Part of a small language model's weights.
Size: 13 layers, width 160, 2 heads of 64 (1 for keys and values), MLP 448 SwiGLU, vocabulary 1024, 3.95M parameters.
Architecture: RMSNorm before each block, biases, untied embeddings, normalized queries and keys, gated attention.
Training: a variant of Muon for these matrices, 4096 steps.
Each number is 50 + 12 x the weight over its row's rms, rounded and kept within 0 to 99. Layers, rows and columns count from 0. The size before them is the row's rms in percent of the matrix's.

# down: layer 6 MLP down (transposed), 448x160, rms 0.187, rows 124-138, columns 0-159
# gate: layer 6 MLP gate, 448x160, rms 0.115, rows 125-138, columns 0-159
# up: layer 6 MLP up, 448x160, rms 0.11, rows 125-138, columns 0-159
down124 097:54 49 52 63 56 54 51 53 44 53 64 54 60 58 54 49 21 50 31 42 44 60 43 29 64 62 56 50 38 65 44 78 53 44 45 48 50 52 62 54 70 43 46 35 60 57 66 57 35 53 49 36 36 56 53 55 42 68 38 70 66 42 39 74 54 50 58 79 49 32 48 55 43 61 63 42 58 41 74 39 58 35 49 53 47 44 47 43 42 53 67 48 65 57 20 20 74 44 36 47 71 56 66 45 60 53 39 57 55 45 43 26 64 58 69 80 49 66 73 53 62 53 44 42 49 63 44 41 46 60 42 52 34 65 54 56 70 68 54 54 54 40 39 66 34 47 62 61 65 70 38 55 54 45 47 52 53 50 66 69
gate125 103:62 47 53 44 46 27 57 50 43 52 65 65 39 53 46 41 68 49 39 44 45 47 51 56 30 34 21 61 46 33 54 34 58 63 60 40 36 46 39 36 62 40 42 56 69 31 49 35 59 69 52 37 40 56 31 69 39 53 54 40 54 63 50 32 43 47 66 40 49 44 56 48 73 47 40 57 81 34 39 53 50 65 56 47 56 62 44 47 36 49 43 59 30 55 61 47 62 28 47 49 57 61 67 40 27 59 56 54 48 56 43 69 63 47 55 57 66 64 75 51 73 54 52 68 36 55 41 66 52 32 40 42 43 45 64 38 79 66 61 50 24 32 43 53 35 55 56 48 48 33 30 50 54 61 64 32 49 48 72 51
up125 102:65 67 37 46 67 58 35 56 42 58 54 52 48 20 50 43 38 50 44 41 46 43 55 36 56 30 27 45 38 34 49 52 44 53 54 58 61 43 36 75 71 45 43 54 52 32 44 52 56 50 64 42 58 40 51 18 61 30 39 29 52 45 50 42 47 44 74 49 41 63 56 51 57 41 52 59 55 32 48 26 50 48 32 53 48 51 47 55 42 30 29 69 31 61 61 57 50 47 19 33 50 60 32 49 38 55 54 45 65 64 67 53 35 53 71 25 36 46 42 52 44 59 42 45 40 26 46 39 35 59 51 57 55 29 57 51 56 63 48 56 33 63 55 61 56 62 78 52 54 57 46 47 61 64 27 57 69 37 58 37
down125 104:47 44 56 31 56 46 60 40 48 45 58 53 71 52 48 32 37 44 49 65 48 42 56 43 52 34 32 51 58 35 50 36 52 53 34 64 53 58 43 84 31 37 40 44 40 27 69 36 45 30 52 51 50 57 52 36 49 47 32 57 41 30 54 50 59 50 61 64 44 49 49 53 31 52 29 60 47 30 70 47 53 49 37 45 72 47 55 50 60 59 67 80 62 44 64 43 40 40 53 53 22 49 26 47 66 47 60 55 63 56 50 56 53 59 47 27 52 41 44 36 44 34 43 66 52 68 46 15 46 51 51 38 49 49 23 72 75 44 54 31 52 37 52 19 54 44 56 63 32 58 55 37 56 56 55 49 39 47 58 55
gate126 104:47 61 49 36 50 61 80 45 43 59 52 43 37 40 49 42 39 27 54 58 51 63 35 56 43 21 55 55 49 43 51 60 73 41 34 44 44 48 21 52 52 64 34 46 46 51 46 64 68 47 54 56 45 56 34 57 60 42 41 65 60 60 57 51 48 38 74 55 83 64 43 46 39 40 68 49 26 51 59 57 67 45 27 52 67 64 48 43 53 54 57 38 56 60 29 36 56 60 58 58 23 47 46 57 39 48 67 69 59 53 66 49 47 59 29 58 58 60 54 73 53 31 38 46 44 51 51 47 36 51 82 27 66 49 55 39 53 47 39 28 36 67 39 66 47 54 33 45 53 34 55 30 54 55 57 50 65 43 36 51
up126 108:63 54 41 55 29 54 63 48 48 49 49 77 42 36 57 42 60 46 64 59 73 32 40 40 60 67 50 52 35 60 23 58 70 49 55 55 51 32 40 48 56 22 36 52 49 43 59 50 85 36 65 61 84 51 41 55 39 57 67 36 48 34 46 54 31 47 58 61 53 40 50 56 49 48 39 48 24 61 54 74 61 39 55 49 52 75 45 56 50 53 35 61 44 42 37 63 49 61 44 70 44 66 43 64 54 62 61 56 48 54 41 42 35 39 54 51 82 58 47 48 79 37 64 50 42 59 51 38 52 46 66 33 73 49 46 50 68 64 53 49 52 63 45 58 54 49 51 54 56 72 53 55 58 29 54 70 49 59 52 46
down126 105:38 61 60 52 52 70 56 49 53 37 54 44 31 42 59 66 60 56 38 57 47 33 49 51 18 46 42 37 73 40 50 59 33 65 56 80 30 54 66 89 61 56 53 50 51 43 66 54 36 31 47 62 42 65 57 35 38 65 35 60 69 37 55 47 31 64 51 45 57 48 48 61 59 54 57 67 31 60 53 65 49 47 48 50 43 45 65 27 46 48 69 42 67 42 51 60 38 61 49 41 60 52 59 48 76 46 32 58 54 44 52 23 51 38 49 65 50 53 47 42 50 59 52 27 36 49 62 70 63 57 46 64 61 38 65 56 32 45 73 56 47 45 41 59 40 55 44 49 39 66 43 49 43 52 65 51 75 63 35 59
gate127 097:62 66 38 28 42 40 38 60 53 49 57 43 46 51 49 31 67 67 60 72 69 45 55 49 60 25 48 38 68 51 47 54 48 60 46 53 33 55 43 69 74 35 50 41 31 44 47 54 40 63 67 72 66 47 42 52 37 62 43 34 57 55 32 40 63 53 56 56 37 62 37 72 50 37 39 58 53 52 48 37 56 28 66 43 45 53 27 44 69 36 48 69 73 69 64 67 35 60 46 33 57 36 39 47 57 37 67 59 39 54 45 53 62 31 59 38 53 52 50 56 60 52 48 52 55 49 46 28 29 45 69 37 35 49 49 36 60 33 45 50 50 44 56 61 50 39 28 64 58 42 70 63 71 67 29 39 46 49 51 65
up127 099:41 52 36 81 50 49 57 38 31 52 55 55 44 51 58 33 43 40 30 73 48 51 63 48 49 31 53 49 60 61 44 58 31 30 32 36 58 60 65 48 48 51 52 76 50 45 51 68 29 40 35 64 56 34 48 51 63 31 59 62 51 60 64 40 46 38 32 54 75 58 48 53 70 71 68 49 66 66 36 52 39 49 39 30 44 41 71 30 66 41 64 47 55 48 38 48 39 49 60 57 57 45 49 49 49 57 46 52 44 44 43 57 50 77 71 41 62 23 65 48 42 60 33 74 34 48 55 54 36 61 45 44 52 62 52 65 40 23 52 51 62 33 57 42 31 50 51 40 56 51 30 49 53 42 45 44 68 59 51 73
down127 106:60 55 31 62 45 41 62 45 48 53 43 50 56 49 61 35 47 62 37 58 40 55 52 48 56 32 37 43 45 24 57 37 50 48 43 71 39 39 44 50 54 56 50 43 30 55 53 53 64 53 30 53 60 56 41 72 63 50 15 51 38 66 34 47 59 45 45 40 62 50 64 77 60 65 53 41 41 49 61 40 63 77 77 78 39 64 25 52 41 43 49 60 80 56 62 53 73 43 55 53 30 57 44 60 34 59 60 48 52 51 48 46 56 56 40 53 30 28 61 54 64 53 58 47 56 60 52 45 36 49 74 39 34 63 56 47 59 36 55 63 48 35 41 60 32 80 52 38 56 47 55 66 39 38 58 59 33 63 57 56
gate128 097:58 62 30 45 49 48 42 45 52 54 54 37 42 50 41 41 64 42 32 59 35 42 63 53 37 68 63 30 42 51 55 33 48 54 33 54 38 45 48 60 54 47 50 56 39 48 54 56 63 36 51 42 66 43 40 70 52 50 63 60 46 48 49 41 53 49 79 51 51 43 62 40 72 46 46 41 32 48 78 59 53 59 52 65 34 52 25 52 65 61 38 31 72 49 50 65 74 57 32 64 88 59 47 62 48 51 53 45 36 32 38 26 48 51 61 42 38 55 48 52 41 26 50 63 40 44 60 51 44 38 28 72 57 61 40 63 58 50 66 37 47 63 46 29 55 60 72 63 47 74 75 31 65 41 54 47 64 46 58 54
up128 103:34 47 65 39 46 58 36 37 53 32 50 49 43 30 46 26 45 51 49 47 57 29 64 25 56 53 58 54 54 37 33 51 39 53 47 69 53 55 50 53 58 37 58 34 51 60 33 26 53 45 52 27 39 39 24 43 63 35 52 40 65 34 38 68 76 35 44 51 48 54 47 49 66 51 68 54 41 59 40 61 60 43 46 58 52 50 42 34 67 59 52 53 55 51 33 37 44 57 40 76 44 41 52 83 56 53 52 23 43 61 53 47 40 49 44 29 40 58 38 61 45 37 42 34 67 69 45 50 49 77 68 46 37 56 42 54 27 47 58 72 43 46 47 59 57 27 59 67 63 53 58 63 53 53 43 67 38 64 49 33
down128 104:66 55 60 41 30 55 39 34 65 73 31 72 58 69 42 42 56 59 42 56 45 49 51 40 53 25 51 53 48 48 70 38 44 56 52 44 27 56 38 51 52 52 81 35 43 50 58 61 47 68 42 51 44 66 44 34 37 65 42 66 72 54 52 66 54 72 47 63 42 57 60 58 74 54 51 48 38 76 50 63 41 60 42 48 48 38 39 41 37 22 42 43 65 53 42 49 68 56 52 61 64 38 49 66 62 54 58 60 54 71 60 36 48 19 46 62 59 53 57 40 63 51 67 48 52 38 55 35 44 46 43 51 33 39 40 59 36 38 37 68 49 44 41 38 41 37 58 66 53 40 51 26 54 64 43 28 58 32 67 57
gate129 096:50 63 35 44 26 44 30 63 51 66 44 56 51 44 33 36 49 53 38 70 50 63 51 52 26 20 37 64 32 68 50 44 19 64 45 43 55 27 56 35 34 52 34 41 38 65 55 47 51 56 41 53 36 40 66 31 64 79 48 55 44 52 89 41 63 45 61 56 67 62 52 64 51 58 64 50 38 49 44 30 53 59 51 68 49 61 48 62 55 50 60 37 38 33 68 44 30 62 46 53 48 54 48 52 58 43 49 43 69 49 49 43 58 61 40 40 56 29 62 52 36 50 28 41 58 54 47 69 51 43 66 52 49 50 59 59 61 48 60 47 53 45 43 48 45 64 69 44 27 53 54 31 61 41 39 54 69 50 76 54
up129 090:49 65 48 79 41 56 62 43 52 62 34 34 50 39 45 54 37 40 59 41 79 56 44 55 62 48 60 71 51 55 27 41 53 52 44 32 69 57 38 40 38 60 61 18 63 45 58 53 80 30 18 48 35 71 38 41 42 71 53 49 38 30 64 48 33 28 56 48 44 52 46 47 67 70 53 44 30 54 50 38 26 42 50 33 57 42 60 51 54 49 67 33 65 50 65 36 46 33 40 68 52 57 32 36 43 45 49 61 60 47 60 56 48 34 42 56 54 44 57 46 43 57 51 43 57 63 44 39 42 43 56 38 43 65 66 29 39 54 49 46 41 65 37 51 62 39 51 33 65 46 46 36 55 43 49 41 31 63 38 45
down129 095:37 34 45 50 62 28 64 54 49 55 27 36 54 37 66 59 63 34 53 41 48 42 48 28 58 49 59 60 80 72 49 48 58 59 52 44 48 22 42 43 47 64 84 64 61 40 58 49 62 39 65 60 46 56 35 43 34 35 48 49 53 52 65 34 29 53 62 31 55 59 50 40 30 56 68 54 43 57 72 43 46 33 45 50 52 22 54 35 47 56 41 52 51 37 49 51 40 49 33 70 30 38 64 27 69 53 61 52 51 32 37 49 35 59 46 47 62 27 56 52 36 52 53 46 62 39 26 38 34 37 37 55 35 32 50 60 46 43 33 42 46 41 57 62 49 57 25 47 47 61 48 49 35 41 41 47 59 46 66 52
gate130 099:33 67 59 38 47 57 46 44 57 38 57 48 43 49 38 62 47 57 56 49 49 59 41 87 42 53 55 42 29 44 66 66 56 53 65 46 42 46 30 38 63 67 37 54 69 42 33 61 52 45 55 42 51 56 48 45 20 64 45 42 64 43 41 50 63 62 52 27 43 41 57 36 34 44 32 50 64 34 63 46 51 45 45 48 80 46 44 19 49 48 89 39 46 52 55 62 48 57 52 36 38 59 61 50 52 32 66 49 43 50 35 56 33 40 73 57 24 46 56 27 47 68 36 40 56 33 39 37 58 64 66 40 35 59 62 51 42 46 51 32 51 31 55 32 50 61 49 46 44 72 49 35 44 47 42 57 54 49 49 33
up130 106:64 49 68 34 36 23 44 34 58 47 59 32 57 42 53 47 38 67 46 44 51 44 31 38 29 56 54 39 61 50 78 49 62 70 60 50 38 21 48 30 59 54 38 39 66 38 58 58 44 55 37 48 61 29 51 58 40 56 55 44 74 55 50 50 42 56 34 33 41 50 52 41 38 46 76 41 71 32 44 62 42 45 38 63 59 49 32 53 56 51 50 41 62 56 44 58 45 14 27 53 47 66 61 48 40 35 60 64 64 58 38 48 65 56 24 55 50 49 47 54 42 63 42 30 61 69 55 41 38 60 54 61 24 34 62 35 47 48 51 65 63 52 56 63 32 49 52 68 50 38 49 57 43 53 62 48 38 61 39 62
down130 100:56 34 69 62 45 53 46 34 65 63 61 42 44 69 38 48 36 69 34 58 64 65 50 43 48 56 51 65 63 62 66 49 46 61 63 32 18 60 49 61 36 51 58 53 57 42 48 53 44 66 33 66 52 51 53 41 53 58 43 44 55 42 34 54 29 45 52 27 40 68 38 49 59 45 61 37 73 32 65 61 39 46 43 56 59 48 57 63 62 43 66 46 38 28 56 67 41 40 34 59 79 46 35 43 41 36 54 42 48 41 48 60 22 41 51 56 79 31 81 50 66 67 56 47 47 71 53 29 46 57 58 49 61 47 50 47 46 39 30 49 39 39 53 51 55 48 64 46 54 47 59 56 61 22 57 53 73 45 41 53
gate131 097:65 37 39 58 37 45 43 60 40 68 50 47 40 91 53 28 49 47 46 55 43 65 48 50 76 43 56 63 34 46 64 43 63 41 64 50 34 37 52 54 56 49 18 49 52 64 43 65 68 55 54 75 69 56 52 46 52 79 54 29 50 45 43 69 52 53 60 55 50 63 64 51 54 58 42 44 45 57 47 63 49 62 46 49 39 52 63 30 35 64 52 47 51 50 51 60 60 60 64 66 33 67 34 56 54 49 45 69 52 55 40 36 46 53 39 40 53 54 50 34 52 63 29 44 40 49 43 51 23 49 43 45 62 64 71 50 78 39 39 52 67 63 78 41 53 63 54 53 25 63 55 69 56 37 61 51 50 32 54 64
up131 103:48 52 37 53 52 55 45 40 61 43 47 48 55 36 44 42 28 59 62 40 49 27 32 55 41 55 61 50 53 66 66 55 33 40 19 54 44 82 38 51 57 54 41 70 41 68 56 69 39 71 42 53 40 46 54 66 51 53 65 39 28 51 37 39 81 46 40 47 56 31 54 70 58 33 56 55 64 37 52 53 46 58 40 39 61 64 46 41 52 43 65 30 39 44 26 41 26 43 60 39 61 51 55 47 67 61 42 63 46 69 70 49 26 48 65 58 53 51 69 24 51 43 48 39 60 39 62 45 44 35 60 49 53 49 53 50 55 54 58 27 64 27 45 31 53 64 42 48 45 68 66 34 53 40 31 40 55 52 55 43
down131 108:74 55 37 51 46 45 46 47 41 68 65 48 45 20 45 50 52 46 40 40 55 47 52 73 39 40 60 52 53 58 45 50 35 40 58 55 37 51 46 52 60 62 24 53 51 52 40 70 50 73 57 49 48 53 42 65 58 31 69 65 46 56 30 52 46 71 47 50 49 49 59 49 43 67 44 45 51 58 31 33 39 61 41 44 44 91 42 06 37 35 64 49 65 64 47 54 62 51 41 47 65 67 49 42 56 41 38 59 57 61 57 47 63 39 60 50 67 56 51 35 36 57 55 15 52 53 51 57 59 48 44 49 47 35 54 36 43 38 36 34 52 57 50 14 47 40 53 31 53 68 62 52 44 54 46 40 32 47 42 67
gate132 104:49 36 37 52 42 40 48 29 37 42 41 62 24 73 77 51 41 51 42 44 72 47 54 70 42 55 66 42 13 63 61 52 50 36 42 39 37 44 60 66 50 41 35 51 59 53 59 46 36 57 25 58 78 58 45 58 56 58 51 73 46 58 42 42 41 52 70 57 24 55 61 44 37 56 56 65 32 47 36 35 63 60 65 68 59 27 38 65 35 37 47 56 54 63 43 47 71 48 56 45 47 48 58 59 43 46 41 47 55 68 58 43 55 56 32 38 64 62 65 40 37 44 54 57 41 29 58 40 49 50 61 50 34 50 48 49 29 69 58 50 51 46 63 57 41 37 60 70 49 67 44 58 40 41 44 41 46 61 73 64
up132 096:42 17 49 37 70 64 39 41 53 47 71 36 51 56 30 56 46 51 67 52 53 67 56 26 44 65 40 57 35 35 41 43 59 57 50 37 53 60 39 64 49 57 57 77 34 82 51 59 53 57 63 55 43 46 46 62 37 55 61 53 34 36 62 61 51 60 32 51 57 43 54 66 59 53 32 48 39 44 50 53 28 65 32 55 85 46 68 63 51 37 57 54 52 35 68 57 58 61 38 39 58 42 65 59 36 65 27 51 28 42 41 57 57 45 52 33 51 38 58 28 53 52 35 55 39 72 66 60 54 51 58 54 38 41 43 42 43 39 45 48 53 39 42 58 33 48 50 40 43 47 34 46 43 59 31 60 28 50 25 38
down132 101:77 65 37 49 55 52 37 37 60 53 54 57 47 53 35 68 50 37 60 54 55 46 52 58 48 58 79 19 48 55 64 50 27 57 48 57 43 33 40 63 56 30 52 45 47 56 46 44 46 64 69 47 73 29 29 33 48 51 51 50 39 43 37 52 53 37 52 57 38 45 66 49 26 61 49 57 74 38 72 52 38 44 53 55 47 32 41 56 39 42 57 60 44 55 77 43 48 49 54 72 72 51 63 56 45 60 75 46 28 54 58 57 43 29 37 38 37 60 60 34 58 59 55 58 52 46 17 56 63 52 49 73 46 35 50 48 58 40 44 37 48 51 39 58 22 57 74 52 40 35 59 65 60 48 51 51 45 47 68 64
gate133 100:64 60 42 57 59 36 50 25 80 32 28 29 54 53 50 40 41 57 27 79 55 58 49 58 30 54 35 37 48 60 62 46 44 48 35 64 48 56 56 51 34 40 41 38 41 67 63 35 51 39 40 40 49 44 50 54 59 42 59 48 34 33 49 56 44 66 58 53 43 55 26 69 50 46 44 58 50 41 33 44 42 37 33 52 47 51 56 78 52 48 69 72 48 64 48 43 74 48 58 65 50 60 47 67 43 28 64 46 58 38 48 51 47 48 30 30 74 61 50 26 40 30 52 38 53 26 53 40 35 45 54 52 53 50 58 54 55 50 31 30 31 59 41 58 73 58 60 37 58 59 47 64 46 65 48 59 63 35 54 47
up133 095:52 40 41 43 47 58 44 53 31 32 48 63 68 56 42 56 51 56 49 36 78 62 41 47 68 62 44 46 63 32 47 48 68 53 35 64 76 41 80 31 58 36 63 53 57 45 59 57 52 16 62 33 36 57 60 29 55 59 48 50 41 28 41 54 40 57 56 38 52 52 33 43 55 58 59 48 59 51 45 50 37 12 69 62 33 39 46 34 39 66 56 35 52 55 57 34 63 43 47 56 51 37 29 59 61 55 61 42 19 38 55 46 58 52 40 38 44 43 49 53 72 37 41 34 25 61 54 43 48 50 49 49 57 63 56 54 58 53 54 57 57 36 52 65 52 45 57 45 72 55 36 35 58 40 42 53 66 70 32 58
down133 098:61 36 44 68 42 52 66 48 58 74 41 45 55 36 56 29 37 34 69 46 56 57 62 57 54 60 83 52 24 50 42 44 49 35 47 48 46 67 57 54 81 61 42 37 40 45 63 41 59 56 32 34 41 50 37 53 49 52 45 50 51 72 62 67 58 26 48 65 36 62 51 61 55 57 40 55 64 61 57 45 28 61 40 64 21 49 43 41 75 47 53 57 50 62 71 49 61 46 49 38 29 38 38 65 30 68 37 55 52 42 68 71 44 51 57 47 70 50 59 51 27 52 54 63 72 47 33 48 40 60 47 51 39 65 26 40 53 52 45 35 39 53 65 43 40 43 46 51 28 62 48 55 57 49 60 58 56 56 66 53
gate134 102:62 36 45 27 37 48 51 62 47 56 48 67 49 56 51 49 59 55 54 55 65 37 58 60 70 46 53 40 67 42 41 47 66 55 51 27 52 30 76 31 51 62 61 41 55 46 37 53 53 72 74 29 46 39 43 39 58 28 71 52 40 41 57 49 52 42 41 51 22 58 58 39 51 66 51 48 43 47 57 56 51 44 59 60 44 64 61 41 52 53 42 57 70 76 69 34 83 61 41 44 45 43 53 37 41 46 68 62 64 60 49 50 47 35 68 55 52 58 40 38 48 39 70 57 44 57 40 76 48 45 54 34 44 46 42 46 53 33 51 68 40 55 15 41 25 43 55 48 30 43 35 52 39 53 52 67 27 65 45 48
up134 099:41 52 49 58 54 27 50 55 35 77 47 42 59 54 65 37 28 58 35 61 41 37 38 70 35 39 52 50 39 81 73 46 51 42 37 59 57 57 60 51 44 51 44 50 50 51 46 66 42 41 56 51 60 60 47 34 73 62 60 45 55 33 48 75 50 54 36 56 48 61 54 38 76 56 56 36 72 61 42 59 47 62 75 60 67 46 65 49 59 45 27 40 57 61 31 27 40 33 55 57 46 46 57 74 58 49 45 39 48 52 34 54 40 42 55 50 19 49 46 53 53 56 76 57 62 59 62 54 60 61 38 37 52 76 54 32 62 35 64 43 67 56 64 68 52 46 77 58 49 56 35 45 45 40 48 48 36 45 47 43
down134 097:67 56 55 48 30 51 56 45 36 46 63 51 51 38 64 59 69 63 62 50 64 34 37 63 42 46 43 40 43 70 43 73 62 67 33 74 45 41 56 68 56 61 47 45 60 49 37 63 57 60 71 49 64 51 43 38 66 57 42 66 55 38 63 44 23 50 42 48 51 42 52 48 44 57 44 52 63 43 31 32 60 42 40 46 61 40 39 43 65 48 41 64 42 53 43 56 65 44 78 61 41 37 46 56 36 53 29 71 52 35 61 29 51 46 47 60 28 44 29 59 48 38 46 51 39 47 50 73 62 55 33 53 38 61 23 46 34 47 43 42 48 45 23 75 49 52 49 63 40 38 33 58 21 55 52 56 43 48 49 77
gate135 094:47 08 29 56 30 60 57 47 45 38 57 50 44 57 54 53 62 50 66 71 44 32 42 48 64 65 44 43 57 51 26 49 83 60 30 62 53 51 53 23 53 37 58 42 56 67 44 41 49 60 40 50 24 67 65 43 29 57 60 61 51 40 48 44 43 57 37 21 51 57 34 46 54 58 41 49 39 58 52 50 63 28 67 40 65 47 52 49 49 51 78 61 39 49 55 39 41 42 48 51 56 44 72 46 50 39 45 39 51 52 53 36 75 48 70 51 49 50 42 56 38 41 22 45 55 34 36 34 42 59 55 39 42 40 44 45 56 62 64 44 38 32 54 37 47 59 51 55 54 67 60 60 29 46 45 39 61 32 56 31
up135 097:27 33 48 56 57 70 41 53 37 54 68 24 45 60 69 57 54 70 33 46 62 62 58 37 44 90 46 41 49 44 45 61 59 42 58 42 55 22 58 53 39 60 66 45 50 62 42 55 55 67 59 59 48 54 41 54 64 70 49 46 26 28 79 61 57 48 42 47 36 55 41 29 38 76 52 65 41 39 34 72 57 68 41 29 40 43 55 54 39 44 48 47 30 39 26 38 53 68 52 48 58 59 49 55 42 39 54 54 44 42 44 35 48 52 41 27 55 46 55 57 47 28 48 43 60 56 61 65 61 48 36 49 55 57 62 43 35 27 50 64 51 38 47 51 62 47 26 58 45 50 36 35 49 55 40 62 44 51 57 36
down135 099:47 43 62 58 31 53 56 18 73 41 32 42 26 35 37 59 54 56 39 50 58 32 39 49 51 50 51 57 52 33 63 48 70 34 46 53 56 57 42 49 54 45 56 63 43 57 49 44 53 67 35 58 50 58 67 62 46 50 41 52 65 45 53 59 52 46 33 51 68 43 44 41 42 30 53 68 55 44 42 57 63 41 53 68 54 35 45 32 51 68 57 69 53 52 67 26 66 52 56 55 50 60 59 40 47 47 78 62 31 49 62 72 60 73 53 64 21 57 56 43 51 47 53 53 59 79 48 36 57 66 60 63 49 44 36 71 50 60 61 64 37 47 41 52 62 69 83 36 59 54 60 54 62 68 75 62 57 44 52 44
gate136 089:51 58 42 35 25 44 71 43 61 56 38 69 39 31 63 39 61 35 50 41 69 62 39 52 37 61 56 55 48 84 49 44 41 62 49 61 34 55 53 55 63 53 46 52 43 42 52 53 73 59 39 54 68 39 58 47 44 45 56 10 62 47 36 59 47 45 49 41 34 30 62 70 33 53 61 68 73 46 52 55 44 59 47 40 23 38 56 75 38 33 52 49 41 64 50 54 36 48 47 54 37 44 41 43 38 58 61 57 41 55 66 45 35 50 57 60 55 34 79 62 47 41 45 36 41 38 62 37 48 57 40 56 66 66 27 60 54 35 42 43 62 52 49 42 44 48 42 50 40 34 57 64 51 49 52 72 57 37 73 66
up136 095:28 23 54 50 22 51 52 47 75 51 46 40 54 60 55 19 44 64 70 56 48 41 46 40 45 73 55 83 38 45 68 68 43 47 59 66 59 63 59 36 54 52 65 46 52 58 40 43 52 58 51 59 45 53 47 46 12 45 30 49 32 50 44 40 54 37 41 51 45 73 56 50 36 59 57 46 78 22 50 45 73 39 72 66 42 45 49 52 43 57 50 63 37 66 51 47 47 57 34 62 40 58 43 43 51 48 56 61 55 64 40 51 50 66 49 50 63 54 41 59 52 37 22 66 59 50 46 71 33 47 48 65 71 47 46 55 60 59 58 53 56 35 38 56 53 56 59 60 32 53 52 54 58 35 49 52 49 28 63 43
down136 095:70 67 52 56 43 73 49 36 26 68 41 61 23 60 47 57 35 49 45 58 39 61 44 57 51 33 39 24 70 37 22 35 46 56 40 50 44 51 55 79 53 28 49 55 53 49 56 59 35 41 42 26 34 56 54 41 78 50 60 40 56 54 46 74 50 52 56 38 40 33 32 45 34 39 39 67 20 70 43 51 39 49 48 33 53 69 47 64 48 53 37 52 63 61 53 36 40 54 60 40 53 43 55 61 53 57 51 49 48 38 57 62 41 46 73 50 61 43 51 47 53 71 62 33 29 54 44 31 54 46 60 51 31 61 39 48 37 32 59 38 43 54 47 70 49 38 46 38 64 51 41 35 37 38 64 49 44 48 44 62
gate137 102:53 72 44 52 25 38 54 50 67 46 48 54 44 64 38 36 34 62 39 60 53 47 51 47 34 88 45 41 65 32 39 44 52 34 65 28 51 62 61 48 47 26 74 39 59 75 48 39 55 37 39 46 52 41 66 35 51 34 48 58 57 59 54 35 54 48 78 50 31 49 40 66 67 56 34 56 69 63 73 33 51 74 29 37 51 58 67 48 44 63 44 71 50 35 51 45 47 41 51 56 49 48 42 55 33 47 45 47 65 38 67 43 38 52 44 43 69 44 51 47 32 46 32 69 52 59 47 49 51 57 42 38 56 56 62 59 52 45 58 64 53 60 55 55 60 49 34 66 49 61 50 48 76 62 49 68 78 51 35 57
up137 096:50 37 61 55 69 54 40 47 33 52 56 50 62 60 31 70 28 41 52 44 38 60 41 40 64 37 40 41 48 22 67 36 62 56 40 50 54 58 51 57 56 61 59 54 67 48 33 57 59 39 32 51 57 59 17 31 51 76 49 42 22 32 40 46 66 54 47 28 40 51 42 16 60 62 49 45 54 60 39 56 61 57 30 45 23 72 69 67 66 52 53 66 48 47 51 52 67 38 56 55 48 50 64 69 61 48 43 33 51 51 54 49 57 51 60 25 53 49 71 44 43 38 44 64 55 55 43 49 25 47 58 66 40 52 35 51 27 51 72 47 40 46 37 58 61 32 50 55 50 49 43 54 42 46 36 55 40 38 50 55
down137 101:40 63 70 43 35 46 61 53 57 55 33 40 51 56 56 56 43 48 59 52 70 57 39 62 64 80 50 31 53 67 57 51 59 16 53 51 66 48 40 20 33 52 53 59 46 50 36 52 58 61 52 79 49 49 44 23 52 65 54 61 49 49 53 65 51 52 48 54 48 70 48 57 67 45 30 52 59 52 36 43 47 56 54 47 84 63 44 53 69 57 47 55 42 38 53 23 50 59 40 50 63 71 41 55 47 60 36 85 51 33 42 59 45 40 60 58 47 40 53 61 52 48 44 52 67 72 62 44 59 52 28 49 46 50 41 59 66 60 44 65 49 43 49 34 62 51 37 41 31 60 43 56 79 42 61 31 69 54 53 60
gate138 093:51 34 68 50 58 21 46 36 27 46 59 53 58 50 59 42 46 46 54 57 38 39 58 35 47 41 63 55 54 52 30 41 57 55 65 56 37 40 69 28 71 44 43 29 48 64 51 12 42 29 39 61 52 59 31 43 57 51 38 56 60 62 59 35 42 56 30 56 41 33 38 42 51 56 49 57 52 58 38 39 40 29 39 66 47 65 52 52 46 53 36 51 50 80 35 67 29 34 46 54 48 55 45 38 68 62 10 34 42 38 52 52 44 59 53 58 31 40 60 37 39 51 56 58 66 41 28 59 58 56 50 42 41 60 41 50 60 55 47 60 54 34 51 60 29 60 56 46 40 50 39 61 28 60 72 45 56 38 49 47
up138 094:63 45 48 34 42 60 58 55 52 48 42 51 52 71 33 63 69 50 48 38 40 47 50 55 54 53 50 41 47 53 46 51 37 49 70 47 56 28 35 69 34 65 42 51 68 20 42 44 39 57 59 40 47 37 48 37 35 56 39 61 77 62 54 53 29 40 71 43 55 49 32 81 45 51 46 58 39 66 54 32 51 75 42 37 42 50 52 42 52 79 51 40 37 46 74 53 45 25 47 41 38 51 54 53 49 28 59 29 35 49 55 42 55 43 77 46 59 56 30 30 74 36 51 61 53 65 68 54 52 55 58 35 40 55 36 57 49 30 44 53 51 46 48 36 60 27 58 47 69 33 24 44 45 52 49 45 56 46 60 43
down138 099:43 20 24 73 46 37 35 56 55 57 34 61 47 25 61 59 54 57 37 64 52 46 43 53 44 50 43 41 62 59 41 36 45 47 45 55 55 54 55 42 34 66 40 42 46 51 45 53 28 64 37 31 59 47 32 53 32 70 77 51 36 44 54 55 33 64 59 55 36 65 36 75 61 34 32 37 51 46 65 43 61 51 57 56 55 52 67 42 51 68 55 26 35 62 68 47 39 17 57 32 59 48 49 40 47 53 41 39 70 40 42 55 42 47 53 37 51 43 53 39 62 17 44 56 62 57 53 70 56 24 57 52 31 62 65 36 45 61 50 42 52 51 45 53 36 42 48 52 58 66 62 57 45 38 35 38 69 49 52 55